Part of a small language model's weights.
Architecture: LayerNorm before each block, no position embeddings, biases, tied embeddings.
Training: a variant of SOAP for these matrices, 1915 steps.
Each number is 128 + 24 x the weight over its row's rms, rounded and kept within 0 to 255. Layers, rows and columns count from 0. Numbers have three digits each. The size before them is the row's rms in percent of the matrix's.

# k: layer 3 attention key, 128x128, rms 0.145, rows 88-107, columns 64-127
# q: layer 3 attention query, 128x128, rms 0.141, rows 89-108, columns 64-127
k88 124:080168127102159117131115101083094096129119130144096136137140140149133092162142112132129131136150129144132131125104105131114120110124136134155110127189125120093152126097147159098131108064107123
q89 111:119125130136114118131115093120121116108167153159130082163135117143120111116143123068104126086133123142103131147130131101149151143140113109153166109102162148078148134160130121133119147101082149
k89 111:152138121135105183143091101127136110115153152136093140127104150100134131142165137120118104097123096106129119095148154089112138124109157119107093109124162155112147096141158164156111134105160152
q90 095:110119137159156177150132110197121182166177129149127133107098113079140121094126135168120144156122092132073141125109144133107150150121113157168102123129149141132080120168121152135116102137116105
k90 103:141108089118129176128133148152093179141138101123117114109143167095168118077147152198091097087144163168094135126126132132124108087097101143151147152152161150132138126157137140154124133098097127
q91 103:146098127139142098127134121129146087109081148120143105171151129123126154119158125091107098156138162102143107150166105097148124163096115135122164091144125134133122128124118082099122189139146125
k91 102:152140071109144101105128139182103118147139111114158147145104149126111157119127146055168125157157125095134114117155133087118189142126144117115127149103110143100104124103103120165113108121167153
q92 103:084104161096175107138162169120120130149135138161137116124092130130103138109138083129142154148140194148132114132170128131105119127147117130114143126110137134118092131101087092155173082121131079
k92 107:173114127149111106199126130137137122150103155154127164121097144137153140135128106151125106116089147129116167126116076128125151107129108135165134142145121113141102154083106106141179089115098104
q93 101:148117117156097142136140136136135142147122124127114113098166153107137107123160151118142124111095158097172201089139126132098153179170125132080120120133080141112103110128156159130126113127150103
k93 099:108107111139123135135138150124077116122183130116127142109143166104139144118097120160130152105111153122148143134094113138080094157137143125118125128139126145120162143093120098090152125145126171
q94 102:100132131108106117136098100163123144142142132136105113136106119083133111163122115141112117133094128155114147171122091133129197161140166125156100160121138178117131098197152108092122151112118113
k94 104:135096128142140135134084191114151140117138127103142095140129115084122125154108085153157145125110082153164123131123089093084109129125144129180136164129110136102135117164122148192127150103087133
q95 102:130112089122146106109123180080127112135119159140159153094158127146153101138107127160101188162107128106126185137134152141160161187121093086146134117128142160113127128073088151084149123093136120
k95 094:179156125154169117108132186100109103120116122094114113115133121102157167125133170143165129143082142130138155134109150128167109134148112116130154130145146143133118118117130116063094104144116121
q96 107:123123111121128152135103120138100151115123095155133152160136140096163106159144106144122123156139109079111195127105140122099142110169092138145146176143135097154094117150070105130115141099136127
k96 117:141083131118103122146132131117096155153136138144153119094104083106134095111113131125134114138142160105116129139159117109110088104148056110137120169161137100134096111136100115123076152162159138
q97 112:107084098111053131123103145120135128147141142111130130149152161176150147154123129112133083180113118120142133091116078098098137103119112101129122173150122166157110158135123133143151129113157154
k97 107:126138133123114145130096107161171122129092139145128129143163146148126118107107088157151153143117164117129145152120127120150120171179117107131111129131128148070139119176135135111110128091163169
q98 119:095159125097133171087105099128141109109087152132078106113171124159151120132109123164148098118132105097151153120132139176147131144101122085105115134125078086126120184131138146161140120086107169
k98 121:115129123140155151140149114120148131082105104127100106114130119134146110176180085181152105115133161112170097149093126155116102114127107158131117126123084103134134163170158113143111127116132126
q99 098:106171132107152128103147123138109116129105141145129136136112137141138161176152162137137103099151096145112107125143140127100129109115110119086153151135136108140093135128142100158150144094107083
k99 097:089141119098126113159119112159083110163151126138113134123107138146119105156164123115101199121146120157160097122136132126158116131161098138140135118154155110103119137092128096155174142127128112
q100 118:111124108154144124109129143111131112150108147117108121117132151127093132118144137089130139119124151112162157090132121093104101144114120125139198134110122120185121115087130085102114138186125129
k100 120:102087142111112102175142103146131109142095117138149152139120131143157156142114170132125111141151143098121105106137106151150120080085119131158145132108125099185154090121091139082120095136130178
q101 109:112161113156130115095131179127123160134161057131146098130102117136119080145145114137071122148137149164131100125149140144131117125135147141137158120092136081141156119132166090094109102143098172
k101 108:119121128158093106109147132127153138168131159087133135143141157148124155128128109123134090154095121125152139101107163119151136155100083152140118094138080142171136162106091114131143121122115137
q102 110:108121103122159140131144165134087092153094136133118127142130138101111090141119116131125115138141131115113170140080113093142072085166119119154162145132122131173105152129162119117092089139126074
k102 123:144126128122110144181152128137080127140143122115172114133114187110122134130115125120084087141100134086124143111108130134097074091129127116154195137157128105136136150160131099155104110146148141
q103 108:139072113125145112129135131149129149148128171117116153175091116147111203113126173117135157117138167137165089124135128134169146140108117140153137125118135123082137129135133111116139149132139169
k103 113:104130131102118108091094100130138145165120149132110137143125142150130134066116146086148140108135107116157133193099111162188186147151137141084091121143100104106121096105104175115126108096120099
q104 109:129118128121128107082123114135162142124135110134087112115168125112071133081125135094132092137086142106079122144123141120142122094123137142127144150129152164121143124158131104135084151177120132
k104 119:121108121094120159101143107136171126124118146108118115106131107169128161116142140122122084120152137133121165116142111155105162128148151137111182116147158138101150130123117175141145198165095150
q105 088:110130115113108152092133159157144150115130141152113110150094126164114139115151102143110078136138099125159113117155142110103126107135130140103112110105133073120081131129120154149098127142138114
k105 094:128130113089103174136116094118105126140106154130129112122142079125147112129180148156147136107154114115130111150146125116148161113116150162105049100090113127082132141136121121119109153140161100
q106 110:133160131155127173121144169112122117127126131116142123094121136103130146120171161157058127106112159144105156162128150138114105149106100125140112156121065106134096136073120114158136134108137100
k106 107:104143132129170142132121188142112104164125154104162111127106142112101170117153152140140120109139168105141119172104112099110132125090068169137120099131123166121149136086137123134105136108072113
q107 114:124153164135163116121154111117150128133098100147102130157080118156153142140121176180115107153132120132071099122155126165112124075124089116116138138153166111173152136114118157122143179173149144
k107 123:059161112084115102089107119127153136137126100124106140144127087135151118153158183100120159139167071123115127134109133130134119093152127130116125168167120144160112133146113140110096119131161117
q108 105:112158108083096097123180148106190108133143117131098113102120110170084104116127133147140123081122123140081115107145113155125119124125174133137135148123145141144160141170116094141107162106121127